{"num_attention_heads": 3, "qk_norm": false, "tie_word_embeddings": true, "warmup_steps": 200, "schedule": "wsd", "batch_tokens": [8192, 16384, 32768], "dataset": "wikipedia_en"}
Each number is 50 + 15 x the weight over its row's rms, rounded and kept within 0 to 99. Layers, rows and columns count from 0. The size before them is the row's rms in percent of the matrix's.

# down: layer 4 MLP down (transposed), 256x96, rms 0.279, rows 190-213, columns 0-95
# gate: layer 4 MLP gate, 256x96, rms 0.276, rows 191-214, columns 0-95
# up: layer 4 MLP up, 256x96, rms 0.27, rows 191-214, columns 0-95
down190 082:46 61 67 55 35 62 37 70 66 51 62 49 63 31 63 56 59 46 36 66 32 28 57 31 20 49 39 58 47 52 59 41 49 77 39 56 77 49 99 10 63 61 41 52 62 53 50 57 60 31 61 60 46 46 52 46 56 47 59 55 46 84 37 38 63 69 55 61 45 67 67 72 35 62 47 62 63 65 50 54 59 63 46 71 29 71 38 31 58 35 27 51 43 81 58 32
gate191 086:23 53 24 54 51 50 89 57 46 65 33 26 25 42 39 64 84 61 48 68 54 45 57 46 59 57 22 45 35 39 50 57 34 60 52 64 60 60 55 54 68 48 48 49 41 51 66 32 75 56 52 12 23 70 65 68 35 55 61 37 49 51 44 41 53 52 42 42 63 44 71 38 69 77 70 70 68 66 50 26 69 46 48 48 49 55 42 72 28 40 55 37 21 48 72 64
up191 090:32 16 50 61 40 31 62 35 70 55 56 78 51 21 44 49 43 56 43 38 45 33 77 65 73 40 52 57 72 61 41 50 55 94 41 61 69 70 45 46 47 22 45 50 59 40 50 67 62 55 60 54 42 55 22 65 61 56 46 36 55 56 63 37 38 64 53 44 27 65 62 45 92 63 46 69 36 39 58 47 48 59 56 58 43 13 52 38 24 76 51 61 56 49 55 69
down191 091:53 02 43 51 30 34 40 62 54 72 34 64 55 27 20 16 47 22 46 42 45 23 58 52 66 41 33 58 55 50 55 49 46 49 52 45 69 28 47 51 49 37 63 71 70 57 60 59 35 32 49 44 58 33 31 57 51 58 39 43 40 58 46 74 17 55 60 56 31 63 35 82 89 61 60 53 44 48 60 60 41 49 54 66 52 59 43 39 43 55 45 90 51 60 40 36
gate192 111:75 27 67 54 41 45 43 49 37 27 67 37 51 66 42 47 34 55 36 64 40 20 72 73 54 59 51 59 28 61 60 40 49 30 70 52 58 53 41 57 47 38 40 42 32 32 55 29 67 58 50 39 44 22 57 70 42 58 42 60 60 23 47 28 31 48 26 18 39 40 06 39 48 43 46 68 41 54 31 60 54 84 74 16 43 67 40 46 42 54 41 66 53 39 53 51
up192 109:44 83 62 42 48 42 67 25 50 73 46 35 29 68 28 26 51 34 41 39 38 76 53 53 47 80 69 45 62 49 40 61 55 47 53 55 34 64 82 40 49 59 50 52 57 46 57 29 82 67 72 44 64 40 44 50 67 33 50 53 56 69 65 33 43 20 46 55 46 64 31 70 38 58 39 55 39 37 45 45 66 41 51 24 64 32 55 31 68 67 34 84 64 65 34 70
down192 106:33 32 49 71 61 43 47 36 30 65 61 29 19 94 71 61 32 53 39 40 46 45 67 72 37 39 48 43 50 50 57 69 35 57 75 31 39 63 63 31 52 34 77 47 57 30 56 49 34 32 44 30 68 22 35 47 49 42 51 58 37 49 38 32 56 64 43 47 68 29 43 39 22 52 35 53 61 70 60 48 44 71 62 33 53 41 42 20 40 53 44 47 89 46 40 53
gate193 086:52 55 52 41 57 49 40 81 44 64 45 40 55 56 68 44 48 45 78 55 48 62 42 34 26 34 54 46 66 35 77 67 45 38 52 52 49 36 34 67 36 69 65 40 52 27 44 32 39 37 17 36 61 28 38 47 80 66 52 52 42 38 74 22 57 34 45 37 59 78 36 58 43 38 57 45 36 65 54 24 80 58 58 15 54 58 44 52 27 56 70 21 47 20 37 56
up193 087:48 40 45 51 48 65 60 43 50 24 39 61 56 52 86 53 62 46 35 65 53 53 69 61 65 48 50 31 46 75 54 37 67 46 41 62 66 73 70 41 66 37 43 71 42 61 40 72 39 65 72 41 52 64 52 50 11 45 44 47 42 76 34 57 38 56 38 49 21 47 58 81 33 59 41 49 80 15 64 59 18 53 40 63 43 59 43 45 61 39 40 87 37 64 63 33
down193 103:64 47 61 46 65 40 36 38 55 65 64 56 36 40 41 51 50 57 39 49 58 37 54 32 55 55 42 39 44 42 47 27 90 54 91 52 25 72 47 45 86 59 36 73 53 51 54 84 40 56 45 70 64 30 55 82 56 42 36 51 28 56 37 45 48 46 56 62 61 68 63 80 66 60 52 65 70 38 47 41 45 64 61 58 53 34 27 41 81 68 64 30 38 43 73 33
gate194 126:46 64 67 42 65 38 66 58 40 52 62 32 74 48 34 30 19 56 68 60 47 29 57 41 54 60 49 68 74 52 61 20 65 32 41 49 50 44 59 55 26 55 42 76 46 63 55 57 60 31 20 39 58 56 77 72 43 60 59 36 70 10 81 61 49 47 63 23 35 40 47 34 41 50 34 70 50 66 65 51 56 77 58 62 72 51 58 68 60 38 21 51 43 47 48 57
up194 113:23 50 47 60 53 34 52 36 37 17 24 56 37 36 10 60 30 58 72 60 64 41 60 41 60 54 63 75 49 44 42 43 27 62 44 49 53 53 56 57 32 38 51 41 49 35 65 78 53 32 40 42 25 69 71 65 33 72 52 45 38 30 38 52 45 57 62 15 36 43 47 38 53 62 36 55 63 40 50 58 64 64 42 58 63 42 42 99 38 40 52 49 53 71 73 29
down194 110:67 39 59 45 55 22 59 45 39 24 36 67 52 47 19 71 61 41 35 40 55 65 61 65 69 60 58 35 25 62 41 46 56 63 43 73 64 55 23 62 55 44 57 13 45 64 56 74 39 46 86 48 33 39 19 41 61 62 50 65 39 36 41 46 52 45 18 61 23 68 60 71 45 56 34 54 74 41 65 41 15 39 53 41 71 55 37 56 40 58 56 49 47 64 52 38
gate195 094:57 57 48 70 37 67 49 46 65 57 47 43 40 50 22 51 30 39 63 42 48 60 46 76 49 32 22 41 44 27 02 45 57 63 53 70 41 45 33 67 35 53 30 64 70 52 55 90 49 42 64 50 26 56 52 51 55 73 36 49 63 36 73 72 57 51 43 34 38 59 68 47 60 71 20 63 43 49 39 55 62 38 57 38 31 35 67 58 67 58 92 36 42 60 55 42
up195 095:45 68 50 47 88 53 28 64 25 54 76 29 78 27 50 63 66 35 52 50 63 41 23 91 44 34 47 35 64 64 70 55 64 53 32 53 45 52 61 43 61 50 39 38 39 33 49 56 26 66 55 44 44 33 55 35 53 28 56 63 24 61 47 33 52 37 32 47 42 69 53 67 37 54 48 41 54 33 79 89 52 69 43 45 65 29 61 48 53 43 30 65 50 48 31 59
down195 092:56 48 58 50 55 39 56 38 51 48 51 15 64 54 39 73 65 38 68 49 35 65 55 91 19 09 37 46 57 68 28 45 58 58 36 38 43 45 74 34 33 57 33 34 70 38 38 60 39 39 54 45 52 32 64 41 66 36 73 23 26 26 42 71 48 40 67 52 41 30 31 55 56 51 39 52 50 48 57 67 16 73 49 35 50 59 35 40 47 45 20 60 57 44 57 51
gate196 113:57 61 32 59 42 42 36 39 43 21 47 48 52 48 62 49 24 87 31 43 46 42 70 51 32 56 33 75 58 46 37 52 34 47 81 31 54 53 43 36 38 48 67 49 32 47 39 53 50 64 28 61 50 40 40 51 31 64 47 62 71 63 68 43 24 54 23 28 54 53 00 40 44 41 51 56 42 55 19 48 20 70 74 49 71 71 60 69 50 52 35 49 62 56 53 53
up196 115:52 35 47 54 70 46 51 66 57 37 47 32 29 50 79 42 47 34 47 46 49 32 88 64 62 48 76 75 58 66 34 77 50 69 17 49 63 64 43 39 77 64 41 32 39 61 54 53 28 48 12 53 48 64 51 66 44 64 41 46 53 38 51 48 36 59 47 43 69 15 37 62 48 44 67 30 73 28 65 46 66 45 53 65 34 52 49 45 62 34 54 30 42 82 32 40
down196 103:38 49 54 49 50 36 25 45 62 61 60 28 55 58 29 50 40 57 54 54 64 47 29 23 29 62 52 68 55 43 57 10 74 20 66 34 52 68 51 53 59 52 39 58 52 18 45 78 59 36 52 46 59 54 61 66 47 65 67 53 60 08 71 65 64 37 39 40 61 73 45 52 46 44 09 29 50 42 60 35 45 41 65 33 69 56 39 42 35 61 62 32 25 64 44 45
gate197 099:58 54 64 29 67 44 59 47 73 30 55 56 21 58 51 70 64 58 66 52 38 46 46 69 36 70 44 58 43 67 84 58 61 25 72 53 55 51 61 32 25 58 73 31 33 38 62 52 40 40 49 63 52 24 53 68 83 74 59 57 34 61 59 38 24 49 18 48 65 50 57 66 51 60 46 62 60 33 50 73 40 61 36 15 57 35 46 52 35 68 27 53 53 44 24 39
up197 103:32 31 53 37 76 64 75 78 44 63 25 57 31 58 56 44 69 79 34 36 30 48 55 43 23 48 52 52 48 42 46 48 63 30 48 21 31 57 53 43 56 75 58 44 17 34 40 47 35 47 29 78 52 36 36 55 72 81 45 67 54 55 43 32 49 68 43 58 54 58 58 32 63 53 72 54 61 58 44 52 51 56 40 53 28 31 31 62 59 64 13 31 55 51 36 72
down197 112:48 46 62 57 72 59 64 70 54 61 30 84 53 44 25 31 49 48 45 43 44 56 45 45 04 65 36 31 65 45 51 47 50 53 55 51 45 42 53 61 39 51 46 33 25 27 57 29 48 42 37 81 58 31 34 58 72 44 57 76 65 53 38 66 63 75 35 56 46 52 69 47 58 61 37 35 63 43 45 68 57 51 74 58 42 63 44 37 49 27 17 43 76 46 38 93
gate198 082:69 34 70 37 46 45 58 60 53 43 24 52 44 40 49 43 80 25 47 39 42 67 31 23 63 38 37 26 44 37 39 05 63 38 48 52 53 56 49 29 59 48 21 68 29 58 61 20 51 29 44 61 57 56 42 45 55 41 17 40 57 46 51 33 45 33 47 49 59 69 15 54 73 69 46 58 49 50 56 54 39 83 34 43 52 56 45 32 64 61 59 51 76 59 69 68
up198 094:79 21 53 38 49 41 53 30 76 28 49 64 37 25 84 41 68 53 54 58 50 39 64 41 52 51 56 44 35 31 61 38 23 39 55 57 67 29 52 39 62 31 27 51 39 67 62 24 45 63 52 36 43 46 56 59 40 55 13 56 41 77 71 35 48 62 37 53 79 58 22 53 39 68 67 44 48 38 42 45 53 79 50 57 60 82 53 26 55 51 66 52 55 49 70 66
down198 083:16 32 42 60 72 68 19 58 40 76 26 62 71 32 60 66 52 49 63 44 68 43 62 53 53 48 46 43 67 54 54 53 36 86 34 46 65 56 30 76 41 67 53 70 50 72 43 58 70 38 46 78 59 70 56 48 49 50 49 55 32 57 60 37 47 66 47 47 23 52 61 70 34 46 78 71 61 35 38 50 68 49 62 45 68 62 44 41 69 52 49 44 78 66 86 62
gate199 077:53 70 49 38 45 45 70 35 47 49 44 22 37 37 45 60 58 29 54 53 34 26 38 46 46 77 49 38 39 71 41 78 38 59 50 48 81 51 49 39 58 26 51 65 34 43 47 55 44 36 78 83 06 55 70 69 24 64 48 54 36 48 73 30 32 53 47 55 30 48 42 74 34 35 48 68 45 53 44 32 52 41 54 21 49 16 49 28 41 36 35 50 49 63 51 41
up199 072:45 42 77 53 41 38 42 62 51 42 58 44 65 64 44 33 29 51 30 50 78 53 54 42 52 51 52 66 49 25 67 29 60 39 46 49 27 37 73 68 40 88 50 46 61 43 58 76 38 57 59 02 86 35 30 34 73 39 27 68 39 47 46 48 59 24 59 39 82 40 45 29 35 55 39 36 53 47 46 61 44 66 51 50 62 54 48 56 82 40 58 47 54 47 70 48
down199 066:58 39 75 49 70 52 45 34 55 64 45 16 69 66 56 38 28 63 46 69 64 52 63 15 62 58 63 67 44 34 40 62 15 37 51 49 41 40 44 41 41 87 39 34 43 27 31 72 47 59 38 33 60 39 65 33 39 46 39 58 46 52 67 52 40 34 56 49 43 64 13 69 41 46 26 31 34 53 56 45 52 95 56 41 58 60 43 49 60 47 76 43 46 57 54 37
gate200 102:39 46 27 43 49 54 64 39 59 24 30 50 46 44 61 38 10 32 74 67 55 55 48 45 65 35 37 54 70 38 38 39 36 41 45 73 60 68 48 36 62 50 42 89 47 54 53 64 27 38 84 62 50 56 59 62 51 26 42 58 42 50 47 54 32 14 55 47 27 23 66 51 62 37 58 70 60 45 23 64 65 57 64 74 40 58 40 71 31 55 39 40 62 76 41 42
up200 106:50 41 33 57 65 45 54 31 13 34 35 37 55 56 50 74 55 54 47 59 47 61 27 61 51 28 40 47 55 71 24 60 40 38 36 32 45 54 47 37 67 37 27 70 76 24 42 45 36 56 37 89 60 55 51 36 52 57 82 63 35 48 23 65 38 31 17 77 20 52 54 48 53 41 59 61 47 54 46 60 76 72 26 44 36 46 46 58 48 56 51 28 70 56 46 56
down200 094:39 57 49 22 58 33 57 56 67 47 46 56 47 15 56 60 59 53 38 52 17 65 88 26 30 24 34 34 50 51 56 38 43 53 32 40 62 51 43 43 66 74 82 63 58 68 36 58 40 65 50 65 29 67 41 32 46 49 61 61 39 31 73 39 55 75 39 44 73 44 59 39 82 45 47 41 59 28 23 57 44 51 37 73 58 46 68 62 47 37 37 45 23 40 62 46
gate201 099:75 12 45 54 36 40 39 10 54 37 74 75 43 56 45 31 60 48 35 80 49 51 35 65 31 67 60 46 64 34 39 50 53 55 58 39 52 63 34 39 48 35 55 32 44 48 60 77 33 50 57 66 53 47 41 42 30 46 49 72 30 47 57 34 49 40 30 40 22 55 63 61 61 78 59 59 30 35 39 18 20 57 52 30 54 34 20 49 39 41 58 62 45 60 53 67
up201 095:54 61 47 19 55 46 59 65 50 44 61 49 73 46 84 49 29 36 70 56 70 69 42 77 60 58 49 48 44 74 62 23 57 35 66 57 40 62 76 30 14 32 53 40 54 24 54 46 41 68 49 59 61 53 44 42 39 58 33 62 60 89 24 52 38 59 76 67 70 46 57 26 34 65 41 41 47 53 68 45 30 47 60 33 58 44 50 43 39 47 61 50 23 62 48 22
down201 094:42 63 29 22 37 54 77 33 17 46 56 41 70 17 41 51 66 59 21 63 68 53 62 49 56 49 62 43 39 55 78 49 33 46 64 31 66 47 46 86 67 57 55 18 44 66 47 55 52 45 48 64 23 58 51 50 62 33 37 37 45 61 47 59 35 44 60 51 52 50 22 60 32 35 28 55 46 31 48 60 47 62 80 48 50 46 32 52 50 75 28 45 13 64 48 41
gate202 096:35 64 21 49 38 60 63 42 53 43 63 60 74 47 49 73 42 71 50 54 51 23 57 25 63 58 68 39 58 69 41 39 48 59 32 51 68 51 52 76 56 53 40 52 68 33 33 38 46 61 44 35 40 50 52 56 56 48 45 43 45 35 16 57 35 47 56 68 69 54 62 78 79 06 27 70 34 65 47 60 28 66 28 63 57 38 59 28 78 34 24 56 52 57 38 62
up202 096:44 50 80 42 61 50 61 63 20 42 35 40 64 58 44 34 70 48 42 53 24 42 63 69 23 48 29 45 56 39 33 31 39 49 59 44 80 21 55 50 63 47 44 66 79 51 61 45 20 50 55 77 52 43 67 34 33 41 20 46 40 51 60 25 78 59 58 61 47 50 52 37 17 58 60 39 48 53 21 47 32 60 62 24 35 59 44 58 46 52 47 30 34 27 47 29
down202 085:47 39 59 33 80 29 55 73 53 66 74 61 29 66 65 43 66 61 40 49 70 48 32 77 55 50 75 62 66 13 44 83 49 62 80 54 40 52 42 40 58 57 35 53 39 58 49 63 70 53 61 49 60 47 50 26 54 56 46 66 68 52 61 49 48 39 49 25 33 14 58 29 32 65 48 59 56 37 51 83 54 46 59 60 44 78 68 64 47 49 77 47 41 45 52 27
gate203 107:58 66 71 36 55 35 54 29 63 57 60 32 55 49 22 66 44 49 43 67 78 65 48 32 31 47 51 53 28 16 65 93 74 26 39 33 42 65 63 40 51 41 61 43 28 74 45 54 52 52 41 41 60 42 80 53 45 62 48 28 80 34 51 39 34 21 71 48 33 52 45 67 51 56 65 29 58 40 48 68 54 53 52 46 68 51 50 65 29 35 42 24 52 65 71 48
up203 107:39 67 41 61 24 58 42 71 56 54 45 40 34 65 47 60 58 40 54 54 53 28 59 53 66 41 62 47 55 48 46 51 64 70 42 74 62 35 78 64 59 59 30 47 37 95 37 75 60 43 66 31 47 59 60 49 19 47 39 22 47 52 45 43 53 57 40 55 49 69 74 81 25 51 32 33 48 30 70 63 45 53 54 65 47 15 71 25 61 32 38 74 38 66 56 61
down203 096:41 72 52 61 26 43 39 24 70 42 36 56 49 76 45 47 57 67 33 67 81 64 34 55 37 28 48 43 28 49 39 61 58 05 51 56 27 65 54 51 49 51 29 51 19 59 35 43 40 56 43 17 67 56 68 37 50 77 53 44 69 38 68 55 41 42 64 47 40 39 48 81 58 32 62 44 59 68 36 55 41 64 51 75 59 67 60 45 24 44 57 45 45 52 83 57
gate204 094:48 65 45 35 81 41 57 69 16 30 44 63 55 68 62 38 80 64 54 45 50 33 39 40 53 54 37 56 47 27 41 42 63 58 34 32 64 25 41 52 31 42 77 46 52 20 45 60 82 33 73 37 58 53 49 50 54 69 28 63 39 39 32 56 34 54 27 53 62 35 47 59 43 83 74 28 27 68 57 47 57 59 36 54 25 50 57 48 41 37 62 32 32 27 51 60
up204 104:34 82 43 45 29 55 92 45 30 57 56 28 37 41 53 57 59 60 56 33 44 36 57 61 34 54 62 41 69 51 58 55 50 36 20 67 42 62 36 55 21 50 62 24 64 72 45 46 44 16 51 54 69 47 60 77 73 51 39 40 29 66 53 57 47 40 86 50 48 57 57 52 49 67 38 65 25 54 55 45 85 37 42 54 63 48 46 40 55 79 75 37 68 41 52 62
down204 095:53 62 54 57 33 65 13 48 31 54 67 68 67 49 43 22 51 50 31 58 58 47 57 17 61 41 65 47 55 59 54 35 47 43 61 20 44 71 62 59 76 62 57 61 47 44 68 57 70 46 54 55 72 48 24 93 54 51 44 28 56 48 44 37 62 60 52 44 73 76 29 52 43 61 79 30 50 35 47 42 63 67 52 76 53 37 44 21 57 46 38 40 22 60 42 29
gate205 086:45 28 36 73 38 15 40 40 40 48 40 78 57 52 45 32 42 45 46 56 72 76 71 43 57 37 40 74 83 45 32 36 65 49 38 61 56 66 08 33 50 61 84 49 47 50 61 61 64 48 42 58 50 51 68 51 36 56 39 30 52 34 44 53 70 45 32 70 40 05 39 46 76 46 51 48 51 65 39 43 58 57 31 44 51 57 65 52 46 87 53 35 65 46 48 49
up205 089:51 46 57 56 56 29 13 76 56 47 59 29 68 41 45 51 56 61 56 68 78 42 56 52 54 48 44 71 90 45 21 35 74 39 30 62 57 40 38 44 34 47 69 40 53 39 67 66 38 39 58 75 42 39 55 57 64 74 28 43 45 69 30 41 59 35 34 69 39 04 66 33 63 59 47 40 32 67 46 47 63 67 44 43 52 41 53 29 64 46 45 59 44 37 74 37
down205 082:55 36 66 54 53 61 57 40 39 48 49 31 28 43 32 64 33 70 44 37 56 59 34 35 11 45 65 17 29 64 67 59 64 54 56 37 53 46 48 53 41 51 50 43 77 65 50 33 47 61 17 39 46 75 41 41 69 34 43 80 46 49 54 45 24 52 77 25 61 76 53 48 37 41 71 54 34 45 57 42 54 31 29 43 53 39 68 65 24 15 42 75 64 47 53 52
gate206 113:57 70 30 49 67 54 64 59 60 26 68 74 43 70 55 59 62 49 60 69 45 16 48 66 39 44 79 48 43 81 52 41 64 29 61 72 72 48 45 49 50 60 60 41 40 31 56 42 60 71 30 68 70 50 50 32 56 84 51 52 47 74 31 39 69 66 18 21 63 36 51 50 41 63 26 38 43 52 25 55 53 42 37 64 48 45 41 73 50 54 38 73 39 31 43 33
up206 116:58 61 16 44 23 49 74 28 48 47 55 61 20 81 33 54 67 54 55 73 51 43 44 57 46 70 77 39 55 57 61 78 54 26 36 52 43 49 49 50 37 59 54 58 41 67 53 82 73 36 31 58 46 34 53 31 64 45 52 41 71 52 49 65 62 31 25 25 54 60 76 57 42 71 59 55 63 42 27 57 70 48 77 52 47 74 70 40 55 49 61 68 39 67 37 65
down206 122:19 73 62 17 36 56 30 63 49 55 42 52 41 11 67 52 48 26 64 70 44 17 60 58 57 57 28 28 44 43 71 79 59 73 53 53 65 59 47 40 36 49 38 48 38 39 53 65 44 40 30 53 57 32 35 47 46 59 44 62 52 34 21 57 57 71 42 53 93 40 49 49 47 55 26 48 74 55 60 48 39 43 80 39 48 64 38 54 54 27 64 56 28 56 48 46
gate207 101:57 35 53 81 28 49 54 52 42 47 02 68 35 74 55 52 30 52 57 58 64 70 58 54 62 32 61 50 34 47 63 31 39 42 50 42 36 72 43 56 79 42 57 32 68 42 59 60 62 76 33 32 32 49 95 66 54 48 64 58 58 37 36 60 57 44 37 39 63 64 40 54 67 38 70 35 50 44 24 23 45 60 49 68 50 70 49 35 42 46 84 60 51 60 45 63
up207 102:81 30 44 42 59 21 31 37 79 68 55 38 20 27 54 37 48 41 56 43 66 63 74 65 49 56 23 34 41 32 64 59 50 83 48 61 65 30 68 52 47 40 42 57 60 34 50 28 49 64 49 61 69 54 34 52 33 41 61 47 41 61 37 24 53 39 58 26 42 64 36 56 17 71 48 74 73 50 52 42 38 28 52 47 25 58 51 69 19 49 36 49 53 47 58 53
down207 096:74 54 69 43 43 60 54 54 51 51 42 53 65 30 44 35 55 41 61 55 55 66 59 22 43 43 61 65 49 00 51 58 31 45 35 67 37 71 52 36 52 27 33 64 43 56 40 60 80 56 54 57 46 35 61 40 35 62 31 58 20 45 38 30 63 73 63 30 54 69 56 34 48 46 10 37 53 49 30 48 71 43 56 59 64 27 65 80 61 60 48 44 31 36 51 54
gate208 101:54 68 32 43 55 49 44 37 43 63 73 34 18 56 35 88 77 53 35 41 50 53 27 63 60 58 50 46 43 48 48 75 45 46 74 51 44 58 48 47 47 40 65 71 53 50 42 54 38 26 46 42 59 54 40 28 29 08 79 39 49 41 44 67 60 33 71 58 48 40 54 69 67 62 32 41 54 65 57 54 29 35 87 52 55 29 58 80 34 84 41 51 53 49 43 44
up208 096:84 44 64 59 40 32 51 47 47 30 72 55 35 37 66 57 80 38 46 38 58 71 33 64 55 54 53 35 48 60 52 35 32 63 46 45 73 26 51 72 72 55 66 48 80 50 49 46 68 37 63 66 62 30 42 51 54 31 51 39 44 58 38 31 32 26 56 81 37 63 52 47 48 37 42 26 62 70 33 00 43 59 55 77 58 31 26 48 58 54 37 55 56 40 43 48
down208 099:77 55 70 64 37 57 36 74 63 29 71 61 40 34 46 35 52 47 33 33 32 58 49 54 55 83 56 30 46 31 78 39 51 64 39 43 51 57 76 58 43 26 57 46 42 45 50 32 12 57 51 64 59 53 64 64 51 37 63 33 40 69 45 41 31 51 09 47 60 35 33 33 30 64 66 37 63 49 70 26 37 68 62 47 52 57 52 58 34 41 48 28 67 38 22 39
gate209 114:47 59 58 56 51 65 51 65 47 49 42 30 44 50 33 48 31 61 42 62 71 50 71 54 47 51 64 51 65 46 44 21 37 41 28 57 23 50 33 64 73 37 28 65 47 35 46 71 56 41 42 73 66 65 44 57 74 49 43 63 50 52 54 60 59 43 35 53 28 47 75 51 82 12 40 89 72 49 73 51 54 38 37 89 52 82 47 46 41 55 38 53 48 55 49 17
up209 113:53 53 46 43 68 40 35 63 56 48 54 48 32 14 81 41 51 35 69 52 55 38 33 60 65 41 30 43 62 31 37 99 37 63 49 67 16 42 64 51 57 58 44 42 36 51 26 47 30 61 67 55 33 43 48 36 45 41 27 61 48 56 55 41 75 64 64 51 53 54 80 66 59 61 54 30 36 39 79 22 53 39 23 48 58 60 59 34 41 75 66 35 38 44 62 56
down209 116:36 25 55 86 50 33 35 57 49 55 43 39 65 10 63 66 60 61 56 33 46 74 60 63 91 48 67 52 63 37 34 48 55 69 49 57 62 47 48 32 47 42 59 49 37 41 40 61 61 65 58 61 70 59 37 58 54 39 57 68 65 81 30 37 45 45 71 57 53 42 52 22 63 65 54 60 39 62 57 50 84 35 60 34 66 54 68 48 51 27 81 70 78 46 54 40
gate210 110:58 24 56 66 33 51 49 46 35 38 42 35 72 50 39 45 66 30 66 52 53 50 31 60 49 73 58 47 27 80 49 46 44 38 29 73 56 63 31 47 55 39 48 25 53 36 38 40 31 44 39 53 51 58 70 61 69 76 64 32 32 56 38 59 38 69 34 70 51 42 33 26 90 29 15 63 40 62 37 54 48 59 62 74 62 48 21 57 80 51 42 58 44 44 29 43
up210 104:65 43 65 45 46 30 69 48 31 14 22 31 64 81 36 42 63 30 54 65 44 28 67 42 44 57 33 44 50 69 42 31 58 40 51 55 50 54 31 50 53 59 68 59 39 39 42 72 55 19 49 42 39 55 54 77 43 60 58 69 73 42 49 42 35 44 52 41 48 10 21 37 28 31 25 51 56 60 61 44 21 54 74 47 59 54 43 71 43 71 36 45 36 64 41 68
down210 111:63 61 51 22 44 33 42 58 46 70 24 37 39 68 02 44 63 54 36 72 57 44 53 36 03 56 77 49 35 77 32 44 56 40 41 39 62 47 52 42 55 55 55 61 29 49 33 48 64 52 47 29 58 56 70 52 49 56 45 53 60 64 70 62 72 44 58 69 53 25 46 22 86 64 36 72 52 43 43 35 53 48 41 60 41 35 30 43 67 44 41 48 31 60 31 56
gate211 079:64 31 47 57 45 63 41 58 50 53 53 56 47 28 45 38 50 63 35 70 62 32 71 45 53 27 12 41 05 33 28 43 42 64 51 53 62 35 12 56 60 65 56 65 40 59 57 58 33 48 38 41 34 38 79 65 17 51 27 42 54 69 45 36 43 68 36 89 78 67 47 69 52 45 56 49 62 42 42 66 40 34 38 35 67 32 51 38 43 51 46 53 45 36 47 62
up211 080:53 53 37 67 30 63 62 34 58 49 59 49 48 60 64 69 69 61 62 34 55 65 48 48 47 69 77 55 92 74 66 45 61 28 07 35 41 61 72 50 51 26 45 37 44 24 61 45 67 61 36 58 55 37 42 50 88 56 66 65 68 34 62 62 57 47 57 30 27 50 43 36 46 53 65 38 43 69 34 40 56 50 68 76 43 79 46 70 63 59 36 42 43 47 48 33
down211 075:91 43 15 78 49 33 64 26 55 62 24 74 48 65 55 73 51 56 27 40 53 50 43 44 46 64 62 52 49 59 39 41 37 21 41 55 53 55 26 46 41 50 24 42 28 40 35 44 76 48 62 37 41 48 62 61 42 53 31 39 31 65 28 57 42 62 68 55 51 56 54 56 49 42 62 27 79 68 44 54 53 60 35 54 19 30 63 49 68 65 73 21 59 45 51 35
gate212 110:56 59 28 58 16 41 47 58 51 44 46 61 38 30 81 30 58 21 67 66 64 57 79 32 58 48 34 79 23 24 70 44 41 50 45 56 57 50 52 54 73 25 45 65 84 73 55 29 61 57 40 49 35 53 66 49 28 81 48 50 47 72 70 59 50 50 56 36 34 57 52 63 48 61 54 52 46 45 46 54 43 73 67 35 60 51 63 30 51 66 32 60 37 59 34 79
up212 104:57 59 74 51 73 45 49 44 25 46 50 20 52 59 39 39 50 68 47 35 41 59 29 75 67 50 48 27 68 58 38 54 62 55 47 62 36 54 45 61 40 64 48 44 36 19 42 45 56 46 71 60 51 60 33 39 47 23 41 51 77 36 29 53 52 41 41 54 76 43 61 38 66 34 58 27 52 63 55 70 31 37 42 62 44 51 58 21 63 33 33 56 34 43 90 00
down212 102:51 51 46 38 23 33 54 36 61 41 11 54 69 35 66 40 61 45 37 33 57 54 67 51 41 51 23 62 46 21 46 07 36 36 58 48 62 55 62 35 51 33 33 48 46 68 78 42 48 70 33 53 83 35 59 44 67 56 53 47 52 68 45 35 54 58 69 65 44 65 40 44 34 33 25 72 51 51 53 69 56 77 51 31 85 41 53 56 52 66 55 50 31 66 39 76
gate213 111:36 55 40 37 44 41 57 63 65 64 59 46 45 46 47 64 87 50 38 30 89 46 38 68 64 73 48 45 62 69 38 64 51 61 56 50 55 84 51 32 50 60 42 39 64 20 68 39 64 35 56 37 68 16 74 38 64 61 34 25 23 58 51 48 57 37 45 50 67 49 61 82 59 60 65 45 29 87 51 49 41 47 42 41 75 35 56 54 67 26 46 45 46 39 57 48
up213 121:41 29 58 37 54 43 42 79 69 70 81 43 54 35 35 40 74 61 54 47 59 38 44 41 49 72 63 44 32 72 85 47 64 36 52 44 32 59 37 22 54 49 55 46 29 44 19 40 61 41 51 56 38 39 63 33 21 47 33 41 50 49 37 44 38 49 60 33 50 48 55 71 75 56 73 68 49 83 74 63 38 44 55 59 79 65 61 29 50 16 27 47 53 43 50 51
down213 122:66 51 62 40 41 41 32 50 66 50 74 31 56 44 42 43 67 77 42 40 35 20 49 27 61 38 54 60 54 71 50 34 49 44 46 47 67 76 38 61 48 55 62 43 33 27 55 39 48 57 71 40 25 52 49 50 67 32 52 56 51 63 40 64 66 43 47 57 47 32 38 93 54 86 33 52 54 60 75 40 61 68 79 71 65 20 73 53 45 80 38 46 74 64 37 45
gate214 088:68 56 37 26 74 67 29 50 49 01 61 64 54 26 58 39 57 55 34 48 70 54 37 37 47 63 48 57 66 51 44 49 43 52 61 59 51 50 32 60 42 31 57 58 33 43 31 32 59 64 58 36 54 07 66 53 54 86 61 54 50 35 42 43 31 45 51 53 67 35 32 42 34 33 35 50 37 52 42 40 60 31 63 62 71 59 42 64 44 71 25 07 45 51 71 45
up214 087:53 36 32 88 27 61 40 65 62 59 62 56 24 27 59 56 65 42 76 47 52 38 53 44 61 69 69 39 49 54 26 54 54 42 71 34 30 48 77 46 75 44 62 50 26 59 79 59 61 70 74 45 23 44 63 47 57 73 30 23 49 43 42 39 68 44 41 43 51 53 33 46 37 64 63 47 13 57 51 81 45 63 59 50 35 59 48 55 68 40 69 63 55 45 48 28